Part of a small language model's weights.
Size: width 96, 2.77M parameters.
Architecture: LayerNorm before each block, learned positions, biases, tied embeddings.
Training: 108M tokens, 3290 steps.
Each number is 128 + 32 x the weight over its row's rms, rounded and kept within 0 to 255. Layers, rows and columns count from 0. Numbers have three digits each. The size before them is the row's rms in percent of the matrix's.

# v: layer 6 attention value, 96x96, rms 0.409, rows 18-95, columns 64-95
# o: layer 6 attention output (transposed), 96x96, rms 0.34, rows 18-95, columns 64-95
# q: layer 6 attention query, 96x96, rms 0.39, rows 32-95, columns 64-95
# k: layer 6 attention key, 96x96, rms 0.367, rows 32-95, columns 64-95
# up: layer 6 MLP up, 384x96, rms 0.481, rows 0-37, columns 64-95
# down: layer 6 MLP down (transposed), 384x96, rms 0.439, rows 0-37, columns 64-95
v18 112:140089138142122107113103126109135070140103121140102131144146084106206132160112190099170165075090
o18 104:134173122145189130121130172111154170119159120119144130158158151119090087116079147146128069194145
v19 103:155121087120123120170093112114170110189159044045118143123125129070115092155139142131105135168068
o19 099:097161122118166077055189139151044108102136146157167187112126104164178154085115096135134098143154
v20 115:129150137098136165090078134118129105126130113119091129137081172118129201128154089177125133118108
o20 104:082157130117119062150189139113118108116138117100146093161189145179125088194116176152108115090182
v21 115:164147110119127160179114120134118183119160129148065131133176137144146136145133131095155160115122
o21 106:142100097181119109084128100148152129150062103104151096146011121149041195111145156162135126155144
v22 100:100166134101163112108102181081181124184119161156171126089159157072100132098116140203150130142168
o22 098:163117091181108110112104098127052156078203127115088136189105123143157124108119094106093119062120
v23 105:108120151152132138189077148091123063137078127138152071128140183086104110094105136119161083126107
o23 106:118130143105124161079133109158129151111175119118107176146084077124171162152165151136091161154112
v24 114:155145104129137045123070156144155133140166153118110130100112084087101091144158126134084149134116
o24 105:174120121122143122092148047095106117072137098148148121135095114176151112162084132109173143091170
v25 101:088171130089154121067121066079187122165178149180109127165101088145100116167151159117135130130109
o25 098:150113143131153112154129152116055131119096115053126152138142130109149109159149146146173134158140
v26 111:106117106089119119146146112161048178201150095075041121117147161197148144092153142113156118145180
o26 103:148138121121143112101137134121208115083105156140189164126085097127144096154163087090143144136107
v27 105:095102150128108090110122137179153105103110101110104126174094119082101107111129156125142094092151
o27 096:133116198119140149119111122140081116169170138102147115125166143136145115130115112098134156167095
v28 103:083157169100155066149110130087135119133120177151133162150136125120137142110131124099138127142185
o28 107:156079069139148161068112150115130087097083113113138068127118133156128123141098111142141074079078
v29 094:115136163146125127116097091129155075073136146178181138104146112144136101119101147158095058086133
o29 092:181107084112128173153144160100092132165119171096048110128114117121132156191158145093162169166118
v30 107:142153134144062085097155146148175103173176119150120151125138104159116106120092134130052102113138
o30 100:109176123103160125158126111115079151093153136120152084071116132095156129144136076117155135091122
v31 097:133194129149133148131127139109138158111025111124109069125113095112108104141158124108120210105143
o31 093:123122144154127129123076125125112082103177084173158142037141177159134143128056144143126092133096
q32 082:157117122161110106161165213096099125193150124162209117135141142128129124147154061152117103157084
k32 090:153098127115098116104201153136129125214101103140162199134105170085119109143144071098146095127098
q33 100:088110081137138124110085192102141070149118154104147125113134067144141200156155171156167148198140
k33 097:102130124120110172131060150102098094100161128064153090125150087122110172139145174172170180130151
q34 090:180147097156139119118090144082110129158135141124092102166091099145149168121060129163159073155087
k34 100:158130128181118088135087053101109120156088085152113120147115131098106115141155184170141149116064
q35 102:109115141110119124090102160135108116127117132128118162124130187122158152080107097155112117126127
k35 103:178096148195111145148125135146124106066105104134139122069144114118126154126168161148114142161099
q36 095:135137135121142139125067162105115083125115177111122132123105127183105166133136094110150111152163
k36 092:096194134133162135074116099147127109122166066111178097179212131098046129141150122179073175176111
q37 092:130143207155121146103126153128105145117099089098098079095135168156164090120089121082179075135113
k37 092:079149153149110145130157115148098149131146082137122137156080159050089125143119114103088107131112
q38 094:150212107063158114116123099172129111031116133144126099077117162101179105098139054108177138076165
k38 099:152113107118122167095148134122112108109106093153153095099118120177172104102132125093152178153107
q39 085:069081098181113109163104163111157110136103110096173110092099175105211162096165103152144143171131
k39 093:097101097117164143166151085067181100134149126130145150148157100145092137125152167145143056126087
q40 090:138121092110126155059155146138149159157136151120132092143109121161131092118070117040124079113154
k40 091:115076190087116114082127102131131125139142095136170104058114108149138107117075111177126102108079
q41 095:159088109171162110122179096110107109143191090175117118098130115114132090108156159145141132144129
k41 099:130155114209169160097146116123097130236115136154059096106113181132129070119107132170093099121109
q42 093:091155152124153151064101149124153185149103146126095136123175150122138115105083113114120112080114
k42 087:134125132180092152086134120099129143098128130150105079158118134089130128180090132093088113072146
q43 089:147204125098137176108095132141108118114121187097144152064131127130161174112117178118163144088112
k43 087:080147158106160139171127152125096063111201145112170085067102101135087085152116151111107160139089
q44 097:102105093116118126131133141132145146125100108147165067095161080189123180115154132177126147117145
k44 096:149130102123140152157096128171120115129130112081149101160128127155166133085151121085100150134145
q45 089:140118125061164173071127146123082075160110118091136166155108108177156145101134132086103208150127
k45 092:116126210109110127141102130148118142109120178093143140184135083150085101143101159117099143106129
q46 096:085114093169155099122130162122181110211116162121152149138116161168136175209136119086130079136104
k46 095:079180150099118059094168205079142125181062104085134115159103156115141138113090152182124133124114
q47 091:089106175105130158157133113099135069095118133128136172095139111083069101145130135095132232153142
k47 098:158141143090069143137117115163103114063133163125208166098121125122074146080138090117120121139146
q48 093:066136144191143141119140105086105124079119140102163093180146213146132181167152188170135111144129
k48 098:107167134154133112125091092115092103088068095104157124131160148123107095120130102186100095076094
q49 108:089145137092105102095142154118160124110095113107163171113114116163126120093113194158100168132147
k49 101:104136130152126136128151148146156113128113127074129081064094146178121114112086092153119127150135
q50 096:122121118108124168191137135107135129133107054149048114088119078087112077078110128081199063140138
k50 096:123108115173112167120091134100122128159139143122115114138110197113152095097085163070100125202157
q51 095:111123126107131084131151163102145102162098131202189213164090090121090087104129145116114123139150
k51 087:101126113174109121158111143133116103201124101130166127132124116181107186114098122104112178104187
q52 087:099043094152122175168136166134120187155114162122132141177142099143117140123130138132071112076135
k52 091:128110142129143112115138070080135129105154146163083078116145179120144132140156137176114112099059
q53 083:131074084152162141163145085130134131146116117180032101085142153133138103117153047103132087124145
k53 089:179189108113077144065148113125105165103127148167115124109174108131183116090119124132129169178164
q54 103:140088130102171167191185085126138147143099135128063105128128133106101075150124045116119074117087
k54 106:168151146065112134151142139147089212100115129161096132103130119073102117144103054102098110124111
q55 082:134149094114156085128139042130124169149128097131122128031123125105176110105140139079189062121147
k55 086:057197087104144131106105110124076169149150163134119093131138166100108138086109165089149084136135
q56 089:154185146177144119147101130073136086175133143147100165079108138130104151174109050150094136161144
k56 085:117178187167106116163106114155106100117079134134168164102117167164146172110166154104116163153125
q57 074:122087127128127169158178138127128170169104152124075141217148161102151073103104163116127170125160
k57 080:116092102120108120087137122076122114120142162164116121147156090153110112099084168093158118118085
q58 091:089115124141106077124134180128165115140114114125101146173147174186143142099157130134135128153117
k58 092:070178077141086140162146118145107147163155096153112098119191100130088122160122125097095174166129
q59 082:127169164067140105130165111142129179104134127134137133115135086116142070131083096132075104112037
k59 088:101189154074029066074154133134110167110111107147154179132124072189197146150103120114119099116147
q60 086:102179108056018152114180142117128124170117124143189073125140077112165127106088097149129127127128
k60 087:113092122120089074153201105156136130116201109137174112129129113150164128163100133158129118069124
q61 103:130107064126105071165082108086158045114153119123145135130140175171136141098164178185111124186109
k61 090:087138126200075111145118133148101123137153116188136117150156135110086105072197137156119084160114
q62 101:112119170181093092094117060109164097133204150096144088130102113112096105178097230152122104147104
k62 102:115165161160201100120089148144101117128148098140113190110085133109120127163080148125155110111143
q63 098:123119122205162127159155116124141194103077131110153120109082130122099153159129120137081139127146
k63 093:069119123150110151157104153129117141153184145060126148147086174134141115111099162109106173150148
v32 086:090101147118129145074100146112141158142118132084127083114126186156093089099039096139085126113070
o32 098:129127128139125049199160141110111117123166171166120131181144082142164123177156088108161099143126
v33 096:133126085173079067181116075174103175199153089096162114095150125123108079087119117117164085157141
o33 099:130094119104161119096095124094142113109102141171175125195177089133127199147111212165137181123164
v34 083:120031117156184087123130118099143081107116138180101103156156135216140147151110119124134120144115
o34 098:142189162069119164133115131141135115079108143080102172148140078090140174175133112133148133121139
v35 085:092137037173103130081175123173109157125159194110132085100136149108129123073109149154237088139152
o35 092:099153174145092140181152129111184081059126074085149136113114125137130118208107134100065142115128
v36 082:110186142119148125087127137099155115122099083113128157113130154110142121112117151162143142163114
o36 093:133101110085129174085103127135110091108167151089104099130103120103159168141196139148070147079137
v37 090:108133192149144169164082118069145118131078182100111122133136140109103152108129076079113113112076
o37 090:161135056101142123165107111181134122130110133153187114117145145169132098144116174108150116187172
v38 084:188084141125178185126149146142139146126116119126096143127137098129133101140157164066090202101121
o38 097:135189154179092075098169133089184093105113115096101131113118189098107139118137122158133119161171
v39 083:124121134178127090113100138102141119165074120142108150102116078130105103147089166122119149140171
o39 096:142147160146118145123143106156107100130185129124113100118134133182130140021119123120163180093112
v40 093:177091106116105120123106105197066175078156098165161114117157096136133102138140130173069053096084
o40 091:095081094134107158196142216029165140079153162086144105171120127092098100160140114102127134155159
v41 102:142073161195124137129166115140133139167131157156104130116204154124128143135084088130112106092182
o41 109:087180115090137115160096101132200119154152092150112127115035105096123124094141183080177143159079
v42 102:151137078099146150136146114136075121115204134137159144131121111110070150070077174136148140095156
o42 103:086131165128097035160118109121123133159106153107134102164131193153127132163112112139103160143105
v43 082:161133123139096137118151179103066126164153149087124130110115183146141168115104139151120056147168
o43 091:040144164144121100133129127153138159121172102170123166114122108104143094119105088116116174082114
v44 088:139148128109127151153171168109161136150109112145171067142153107165106107118103190161131211175113
o44 097:166151163122119143101116095174119086135067123084072144137114106121187141102095105088121118118146
v45 087:126085093143159113156137131190133069161149131098188120103158129085112138106111105158092093061173
o45 100:142104140133058154128134117123120071097151103124149126070102143166141168175176104161130123139115
v46 075:153130130074119158164119181122187106083157130148112175057125108099173123170169219142062126140138
o46 089:127089111111116095065119143091106111098125108060165082149101086133104105157129072161175092110174
v47 094:157137082123102150130131105168146145131172119118143142042166111116131092103085101169111042080131
o47 092:157104150161174102106134162086113088125190123091150103212136101177106107190153101131134141185127
v48 090:122171165080128122170169148156175166134120113132164164076141140151126189152161130141092212108147
o48 096:168124128146113133076104134152084136136111130097090072130093117131148090100072147116169041151105
v49 093:110118206110097123117138160150109115105128133153114134131097145172168077162144083101079095097116
o49 092:149097110143129144137119121097159121137126157141106142136141137070159103134081135161187114169111
v50 093:177160139121106148105116055126093157127126134130155138091134090108112134095081143130132092127147
o50 096:067122108173089096169103157130144115151135135131147107139149100104113157157147090131077164142080
v51 078:124119130084091128139107099127061103129161157145133174106130086168171160128117172120178123156043
o51 095:131129151154148138134186137105075230135136138104129097171137133102110106191118048160115119060136
v52 083:106153138203113147141165116143116132137126186139173127114110112137159101140117106171096135133162
o52 091:121171127086087110085150144120090089088128066129108148187155144107141125112123098117126138154080
v53 100:153171124129146099205055090114133165173116068117090104113142167131057183047103147148180124123176
o53 109:117112043155095160122175137151178072121092147174161130139144083167149169137127191075099154192173
v54 101:136197163092091192126193109090086096092109121119145087112111134076151126211141160093124117066154
o54 104:095152144148112128075081130132166113105182138084076185125165127136126130114153113144132141165089
v55 095:150158164124109174178130126122138108096148113182097167129190128183140161128144097158152150132112
o55 103:150156102092145095092145152154106183126122160128120065120082075057066121084088111086103091153098
v56 094:083113153123111097130104083123077089094143168144066083112100122189176154125166135149173131160120
o56 100:131134132104135152127159122034161187143105159109139125164214155056059167180088047097103127118130
v57 078:117170162106115173104148147070111062127109180135111147122167174145117129114115043143137125124152
o57 087:104165103105124145078103142171114136125161097105099058152161072144105198170092165090098141122089
v58 096:180103109127151118130154177103070168102085103158140137101166109162117070099133113131097157148154
o58 102:087101107104099134120102093095161093217131136109097117102106100080112166156142108137148140108105
v59 084:149160095110152102131097100094121091113144098175179098088110114113056114130144103146123136140129
o59 097:153137140127074152142161137167126137138094161176102138107119095097205146167141107101150068077138
v60 082:092133135106143089173134139143103124099200110119157133102159104134165133084171118114096129094138
o60 088:124125093123121187136136149153151135176097181127136065111119164082097117152122138143136152220115
v61 092:143116077111167112137124094207145172110151116146149112143154129182112151098108178144154111150167
o61 098:139102196163133157155150109075075073186133150113155148085062120132109130117086091093147164143105
v62 099:153089107118057153116186151149102093124178157122156167104118132132085134131122149125053130174132
o62 098:101136149134177098138100161152162066143087079089130078144085127117175133151108145184086137069143
v63 096:101142145119160100126135100154178061091087141118102118135056152067133153141163114136123158115147
o63 104:110159092048122117095114135107074191131118091139150158054163128120184095152108171113124073130118
q64 085:104119035113118097096120165153113119151122125091109147153179134148100127133114095108088205169134
k64 083:047164123108118131091132090097163192182077227110085063175103166145088115205149166153094053145109
q65 092:127168135152102074095125139160073072159176067140134167098138162112145130147158105137122130165135
k65 095:094060125101155136126139117105182148107196124189162111149081086175057204107153147128110163121096
q66 100:095121102161146133143196087105047168126152174172166101155129125123115167196113110132166139102140
k66 098:135171038147163193106082138129128146088072098121112163084132096098121090073252130132122129121154
q67 098:176093134150101118036150142178188089150102141142146139136145156149160160121080156101113078159160
k67 102:190089128144075118118149110131170133176138151100136154168122105101155109139097175147108170137125
q68 084:122068138123131153131089143096105166121137163112125071139167096132095186160163040222109074153100
k68 087:109098081097166162145107174114155099112129157147140078124096145117119101096149150142099125095147
q69 101:127126182090119180065139131118191056159123181047128137111078152135179115107125089136061171100113
k69 092:194121173126105106125126153083171078132106159147172157100078073105175165183086088126100108080177
q70 111:130125088119148100076081098194155099138131117095131123174130157123154123138082168081099090181156
k70 104:082078130075075134128117180081131102091155079097147153158141094100181056111136105114128106120080
q71 105:088155124146119145094134128083140140138175134137143136111100152152134167173115091064141104054146
k71 102:120081106148147085131160144086117116151219107153113105086118144113132130084140064148086133096127
q72 128:136134094129097144110197101132110159128154182147096137074139098131150172149118080130111128141114
k72 108:114154075109152124051127118162150138163165063147139119101110073094108184076121125135114069105143
q73 090:141106093161179190156119041141099126076125188114070088120138123131164115130161148164166063149114
k73 097:143152127131169127100145137175141131065213131115137109071161113128134174158151092070138133176135
q74 115:109112111156135180172084134066024126113144150131135139132082128168086113165120179116110142116136
k74 111:095161125117166184078085118092154175073187133096137138144122127176141142134134121078147102156100
q75 107:081127119125080123122083080069120163173169136213128191126162124144116180110092184154145116099107
k75 105:089101070208129164153134128149196105162135126147072105150143151132093130124186139125113124210137
q76 103:140121086120083148152119134098149142113091133086106119107161141105090152162068120161101099127109
k76 099:090132161114142086101125161130114076119142151152191126182157143148094115162140077073105146089108
q77 119:154136131139130088076127051131054122111161151161091164064117140150132102097124085176163067062138
k77 104:128146122144087141144115108097115096080135101106176087128108115101088151186136143145107091172123
q78 092:128157139154113171122101096103106127195106101082203104103168107182152100171136184145105172145137
k78 091:125130093105152093162131129162137124065189110133108206089156124150114117103125124133194200130068
q79 087:161135081137103104085098072152130130150136178121098095114148109136091179131125102152242132205141
k79 100:208212114100038071087135132129118108087103091061141102104136102124083165165141124123126113087135
q80 098:152159120083093075110144134183144108120155125097110113096127122122176167121136100078082106161140
k80 093:109112149060087139116131089175124149201112248124135115104158075167157113134141142131140137133097
q81 087:115152155110165141121063144129151090138152143091095121158133186165200122082136122138097166139134
k81 093:125114109101170104158141155115093192089058122145138193134137125133097121187146167122104127078123
q82 108:147076184117172116172146171149173124129125097185163126074122128099114080126135113140100141141078
k82 100:092129144163135118141106103094102154126083151134130093189151126160099128130206156127171115149112
q83 122:147105116059100118113184114198144087149105103096157100157165158076180117109133079124086067140089
k83 111:095096095035120107141174171094180150140118090106118071133061108100134120142151069124174160143143
q84 106:120106152117143129139122094134091105155136068113130125160117143135147088100080186208089090142092
k84 099:168078107164102098123135164083207128120158125177107140151144095096160079147126151070140087161145
q85 108:112076106122141151150118160149121119130141107129125127170128107127192114122105106166109074173117
k85 111:154099098081164140149110197153110131083161149160139153123134126135140117106139154050121151104197
q86 093:136172198129134155055163130081105101146152090164107188094126124138112140151134074190195102123093
k86 099:146128095153103116172121143113124140075114051131100098201160104188085167151068147110165159097166
q87 088:105081171144156071085078117181119187124130093043126188137141089159130149146183162107111138142094
k87 100:100066142112103110151062146119130111123179101162136087062160138127127125158107203155134145147093
q88 117:112189097117108157151155079111099183089106104140071141099162065098079142165139150133149181124162
k88 096:123142063159172114141132092176160106188155127146124107126124174162125120068131113123141125133133
q89 101:148137136083164115133169077173063151084097106142109109152119140103142164150180166075179075087131
k89 111:096069070129196109104130138136104092156144126105097154158136054078110119149136177128132130132162
q90 099:169166138122138177118109141117130101102096175080119175101143167150191116128149150086083140138176
k90 106:107086119174146114120115106144125129135137217195162124133113117164121148125139109162100109095101
q91 099:098058129105127112157170156213110140139113069091091070118112120143147082074136063144100147138109
k91 094:126162117145143101175152036089162124126164136189147125055143125098112121133124145224144104184100
q92 108:160133148143181093158063085125084157083154215150134124139141112067108121158094136144152064099107
k92 113:149199096138141131098096156168147098100158115150101150167107139088128122105150198167105133150155
q93 095:079104104110166176197039130123090109086147086158076107104173135144157144120127126169203101145114
k93 094:130134092157126135132070138116144179139118116176061141182135182124097090066120184082110127133073
q94 101:080102124150162077133112097115080144133103106162157086134160165129102168180114096166136131123125
k94 096:105099142127213157151093171112078170122096111134117090111138161118094078120121132070127146110144
q95 096:112121131187145101144127139117145120149108167109105110189124139087136097164096154056141072133136
k95 106:086136116120105103072166119119107135165149133140080107081120115089147131034087171130109138138166
v64 101:095112103127116187177168127067100131124109129098139093116151087149173109109081148154094136113172
o64 101:133074082097110143066164145156200046114172136153154122122074112100105141101066130150159113143170
v65 110:160104200095085145137085147128153180099083089108098135129159123160106145104145141079130106110168
o65 106:052102124119144177125188098146143144166148129138185110109134114125134120139134100147073126064190
v66 089:098136066122166092085085125131103144112154112159124147127128083166127147201166117198090082119132
o66 093:176139164150177207127119122093146100161128161141149149144132109138130153110172220104138130145123
v67 106:092161107110125103141103144176089151106133095124125107133109123192195103143112148232168077156158
o67 104:127143157129122160112053130126163117175090148092133141109049135077121085098099136208127123132101
v68 103:087122143138144095061086137092157096174145144171159139147082154068146148110085157103149165169130
o68 103:095129152146095149163132160094066162131144101097116102166222091151083121152089098171119183140159
v69 121:103146112121179145134167152057173128122184168084106070116080122138147120118130127094116167156211
o69 112:102074113128081155191145109177092171224084046127149104143135200109138094108110166124102070130105
v70 110:104177081126104109130117106143088137121149152134145093110108155140093187111122124154086069165100
o70 110:108148139109111125113123111122149116081137106088130151112096135092107079060109165083165154091123
v71 100:170094135075151129195136134133107212138162148133142105107217113170096116096113104124147153101177
o71 091:092130097153092121119148122112122177148057133141129081142123165121160036152135191070121090115180
v72 111:150138186095107151129169148127135071120180104106135157066167146156085168120126100123100168081140
o72 101:175103077148153156099137080109095123101103169159133132128140044123137117132091125177186142131104
v73 088:103116121169144135092199091114143112161114102122087092107146172110144129124180036186121169147124
o73 093:141117155096110163167119107096178149060146128128167110139114116107147159159105101075081143083090
v74 073:115164170151119149168115095135110114128131075106152144142152104178134202159100088111120150090121
o74 082:132157172125120128100158125135207130079160149087169150087124147159102117111136118143147093155105
v75 118:184125166158161123140117120133154149139126121087158146173109163081140135102172195030182137092101
o75 108:121118061216138119101139175075159148119119154160124113158126124082063164162095092124118100161142
v76 127:124142137118142085084072126155157127125072082128117110157085083114120092079109141139180095148093
o76 111:113093178192171159112097179048163141116171141088188158143124171131135143155109084126076172133135
v77 119:167119157172138164168046090148169154083128133142159158112191189129114204177157098110102120092106
o77 106:126144085081126102111150129149126081170110109110092083132184071182145154144108166107070121137147
v78 110:102167125056156147151151102078140090108157169095078074144090094116169109099153150092148152110191
o78 109:109132129109155149170084140090126151162106039153120105160133164168102090133115098130157113102120
v79 102:154083173097104111125137142182144104143068107146182131095110140129160087125124111202095107098129
o79 102:168098124057105142073106114108112149119165194169095150185149069112098133132107122115090124132121
v80 100:112178176117149115066129096116173081152113118127067157141080169112180079089145119157181136146131
o80 099:158064063133160169148127108113082108085143112163169124146083119161144136169167083156086128105124
v81 121:104185122156125143148070136086167157128107141071140122142197099148115188099141075132160151093173
o81 109:105152116094105159135143127154171094167119125097173131114085137133124107124136133150034105170133
v82 097:094145124146099141067139143107126099156100115116069096136133112147140119092142091087177085103158
o82 096:061104124069160124209118106151115127124154155105178128117142140043111078157173132132107140129078
v83 094:179169114125102137106143114158087157122161092150132136113092098136095158171160107177050148143123
o83 097:125128181142140138104148112190118128114129108171129210151108101139147109094144164089087098050072
v84 090:095060106086140145146137111113133174148105116130138133096157065107071105174161105130123203151145
o84 099:132172109105127135048122156210119138156136154118167160153113120148179131104114094097143125116117
v85 116:129110170114095176161099081109159115160078103136146147115148131160126119122144074157123192128058
o85 104:190189113100105129124140103198118102142091134159118173063097151154155112083131078067099138119132
v86 110:165071118137178110163129138164138122106119133089125134140100196096139117112098139136165103116093
o86 106:116123142165169153116124140124157171099119138120122118154135200176145161114155122128098097088143
v87 099:146159130111147127071104128155147095140122081143123119107059186093158113142160148150142145120088
o87 091:150116082131183102102100090131052196072119142122153153152110084161101132179136124153119065086137
v88 092:146126166073135169141156103173108162070080121080157108129159150143126193139142122086157117080183
o88 092:143146148105105141122176118108124145192080111145084110138170220126109085086126140168108117099134
v89 110:162157124129189115085113104088144222162109112068114155105166107131108084065180114118171154083156
o89 099:100136077099085142131172195089066102107145146104166096121111112138125069136062138115119123145150
v90 110:084098164143107097131134105161123141123136132143170180084116137100123130125128161135185134126083
o90 108:098185134142088098096069166102122121115119134112176166172135097149193102090134098112076151111170
v91 101:074157133133124158114180127106067063167146093118139129144097143121164122103096106133129121110165
o91 118:131091112148105103106124134136137140144160109104097088117073085084062156121080089145112122103053
v92 113:148155136083112089114066097200110172085154089143097148146123115146086138157156080168190069181150
o92 117:144132119137148111109051135145169108117153142095094116139081157159150118122151120147089132076113
v93 093:089118097090166125128088103199114191138122088099150132160122164133123131138142087182150171133084
o93 103:194161163102145102107097123128152087141087187064105113128056101123119148121105114137165124121114
v94 119:037088113149004145163112102153120107090113093142126114141104169135158133182123142138116090139129
o94 114:101166182109147139093133105170159058164151118097122151109127103149089192135142094165125172087116
v95 101:150106113137142139198106146110103176183081132091116163102160070174088168143113125087168131121166
o95 104:082113109103085105133137159116173084113146099109144063120166142155132144133099118086071090134092
up0 082:157077132086173130119104141110133153144179134146192077125110155159085125090128070097105117092139
down0 087:146107157116158133104131144068091120143182120176133147134147108075113115168110155142131145081135
up1 107:095176122124083136123117089127097153159035124127152099129142155133158090102135085164123093127170
down1 104:133125170168099197064095156093123122106106143143110043159141150134144137164146144108175070131048
up2 095:148103143185132130186180107131121158124103148086172155136130161089139103163110109052156121180120
down2 110:143086162157117179157137211138104162059123106104115120127155147122118118052131208169089080120132
up3 110:120087189169180154116163146138140098158112149146080114131170129113197126172174102141116159125163
down3 088:148140125174095135109129143163150100153147143087145125175133110109095116144198126161117112089128
up4 075:085072145103084133158163133139156175111131173128127052141132164100127153136138100118097126211063
down4 094:095123105124155167153168138146103146155129097161136139121144074097129120144134174172105165165151
up5 099:132103123118138149117095132092087119172137126119182135119110104085182124141158191152142078131116
down5 092:129113139106124165142161095162126135057101161093146094153178125120050118113110078099128159114132
up6 106:174112144147141151138134120115085122127115169166107129150164145162132182186162051045168177124083
down6 094:141130159128118048127111111044152121122127138178166117161183159117059082121144146142121107080136
up7 107:143133089044172114117137112140085053156141111120145142137144071105129161157082172102151164111104
down7 094:133151084107076121133137097129109159167128075141108136042132090133152099154116143078137100089113
up8 080:090108117107077155107188145121156132166116102151109099159153130127128122141135169076122139126155
down8 094:105150134105103149117159199121123159112129151138087114184123106111110114146097115123092123190136
up9 096:172071082156192147129140086137132125150102071161117168144148169102148179126099139125169179092084
down9 120:141096155146117093099160092117106105129102109117180113185129141182093092138130138159106127114131
up10 130:174149167111156175082173138150150076066108101139106149157140122147143117090104117055125135116173
down10 121:077097144129127164109151090099130105086135105145094181122111157190061148118127100179117131152115
up11 082:095104123081136165121137145075128129247089109088134143134133106145096103087158132111109133135102
down11 090:188119131066135149153124124106089118133141130034153130154154138138129122091139109098103119148150
up12 089:081097173143139121220116119175156118151141063110103122182165059177114102118092072114132130109173
down12 087:210129152156103119098170138071125136143150087090078100179148129085110139096185138068113053074174
up13 095:099122139103146112130111139147149139132088107108106196088141100112135121117149108110158107157162
down13 103:138124134181133108112077152139121143120134187091128112099079176082124137064093112167112132183131
up14 091:132182139105130130132096132115109141127116082140069156086121055135085112096107182096103147188166
down14 104:113114109141155046095084121039078157178134150151101112163153173127126052137123141128173094099155
up15 115:167160120075120196210102079123136138155135090159117124128186093040103151135178149099137119097046
down15 111:181153078150074126119143111132096191184096083134139133090162116082145126152165091184161062102092
up16 103:154204097115130097127188107128084137158130136099178086136119125077124101156108147120120153172184
down16 104:116091150160087114065112061089126132144139137184051142114103156167134094135098144056143132139119
up17 118:194107095111094148124119098137153128120171103108079104119142067176090118088137156080123114130108
down17 111:173068110144095180126177149118080146087169086163034076124080136088149166112121147096158132159152
up18 083:119142108103191107122119149178132076122107123128079145104207092088199154122105162135130124118153
down18 112:042110112077128146109173107189084151150138116127104108146168140131137179109128109076199191125084
up19 078:136151168150122115155149088118124163142162151097183168111117133099120107079104114089072073138124
down19 111:187135090079156194067094126152188155146117134131150090145153069159133114101137125141123090067136
up20 094:086130131158096175133174106113087126077115101124083157106082162114109155130088151092141185193115
down20 115:125094156079131127105121124109083188091182151203161178077107179117086151133096137096117113135165
up21 088:132101133115090101129122095118152114165080105155209098129118145147131066135134121078170148176143
down21 088:142094115104078139136130175056100134075159111148136130138091064118183112102131139173143111102078
up22 122:122126082103077131226120090102098132144070066153154109126095127125153147191115153119097107150069
down22 133:129112059159095106146141066101170097109172121137105127108147118086098098171123113166099143077186
up23 099:139122088029134155127110154157137163109082086157090120073169107155135157148118152146116119141122
down23 091:070194180230147128148075136122100104173153180123163151108168159111127117099098121112139113132155
up24 139:157117100101127132119132083154094186108116180139107089123176045144130123095137100196145144147086
down24 114:168111147097125143144122094106096076107098133088143163152116127135116133170136095115128197110184
up25 093:153118092125122169093154140054133155194120091127152089140170122134092161135156162163151101162086
down25 106:102146114129078115155106146132194071158138130117137116089169123132109134175109091102083167199137
up26 096:145175137147081059154126085161075083142103142096116092122051142149123108166106174126138132134137
down26 102:118116166172100112115068124181166119153111134180146110131123152056084193153090165143142080155107
up27 110:168064132101105132130087145156135126069170120146187156109108156195116160112171149144121139139140
down27 120:097128104108123120054085143139135127143093067127149133106189096136152169102157148151136170163146
up28 096:102126100148092070156141093110118160116126095175163111129137096146119229152116085047129135103129
down28 106:126095183165141084166168097105116129109118139092122133174087202073122112078111123105132125148100
up29 101:131163147129157171159137130133093083098117112084092145106147078157089104078150075113171109110116
down29 090:132116135124125101058099126088141196100111152053125104131133136156155116155109083167171139156099
up30 089:075164120134128138146130117113158093086090195068115174150109129178172103174168143186067077140083
down30 089:148157172145156120111099123086121169116130152146115200111066088107146080113136041110138110117117
up31 092:164171094160138144139132116165135131142135170117103072159084055112145091118098171108141145118098
down31 085:151092133121214204255120165110107176110151109214137139133154123110147085093126114153103161104115
up32 098:133105088130073155176151066178072101127108144164117124133112117093112182139086162130090144124084
down32 110:160172152136151086111089152096131152114118139149102115110078171106143111140149193135171186167110
up33 095:179132114165186166100100126118111099128123183119149157183087111135174140116155160138141123121118
down33 097:109174160089088108144108126126131156142152123144098093135152106164148018109097121135164100076125
up34 101:163133091113130066141099123133094131136165190106159119133116130126139150139124068116101180161139
down34 102:163106135168117107121105151149145078140134141148112113136163084156131104091110092101144161070092
up35 089:148140165150086216125100142169178188126085116050137124145162149139074114146119093165122156108124
down35 081:167099139048094111150156142150152106100190087138109122101126140109153108144128156143142119121134
up36 082:116112184133112138180133137139148096069139133111141159167052182138160156149109137108127109130172
down36 096:134115096162082094144100146117160158076106155133126140131155055103164172171100105137139123137195
up37 088:110119114123156054128131131145084193134139151157081108123185161197105130111144148130173130103127
down37 072:115061166093184084105115119104182137091115155179132109140102125170095065158124120110053159122147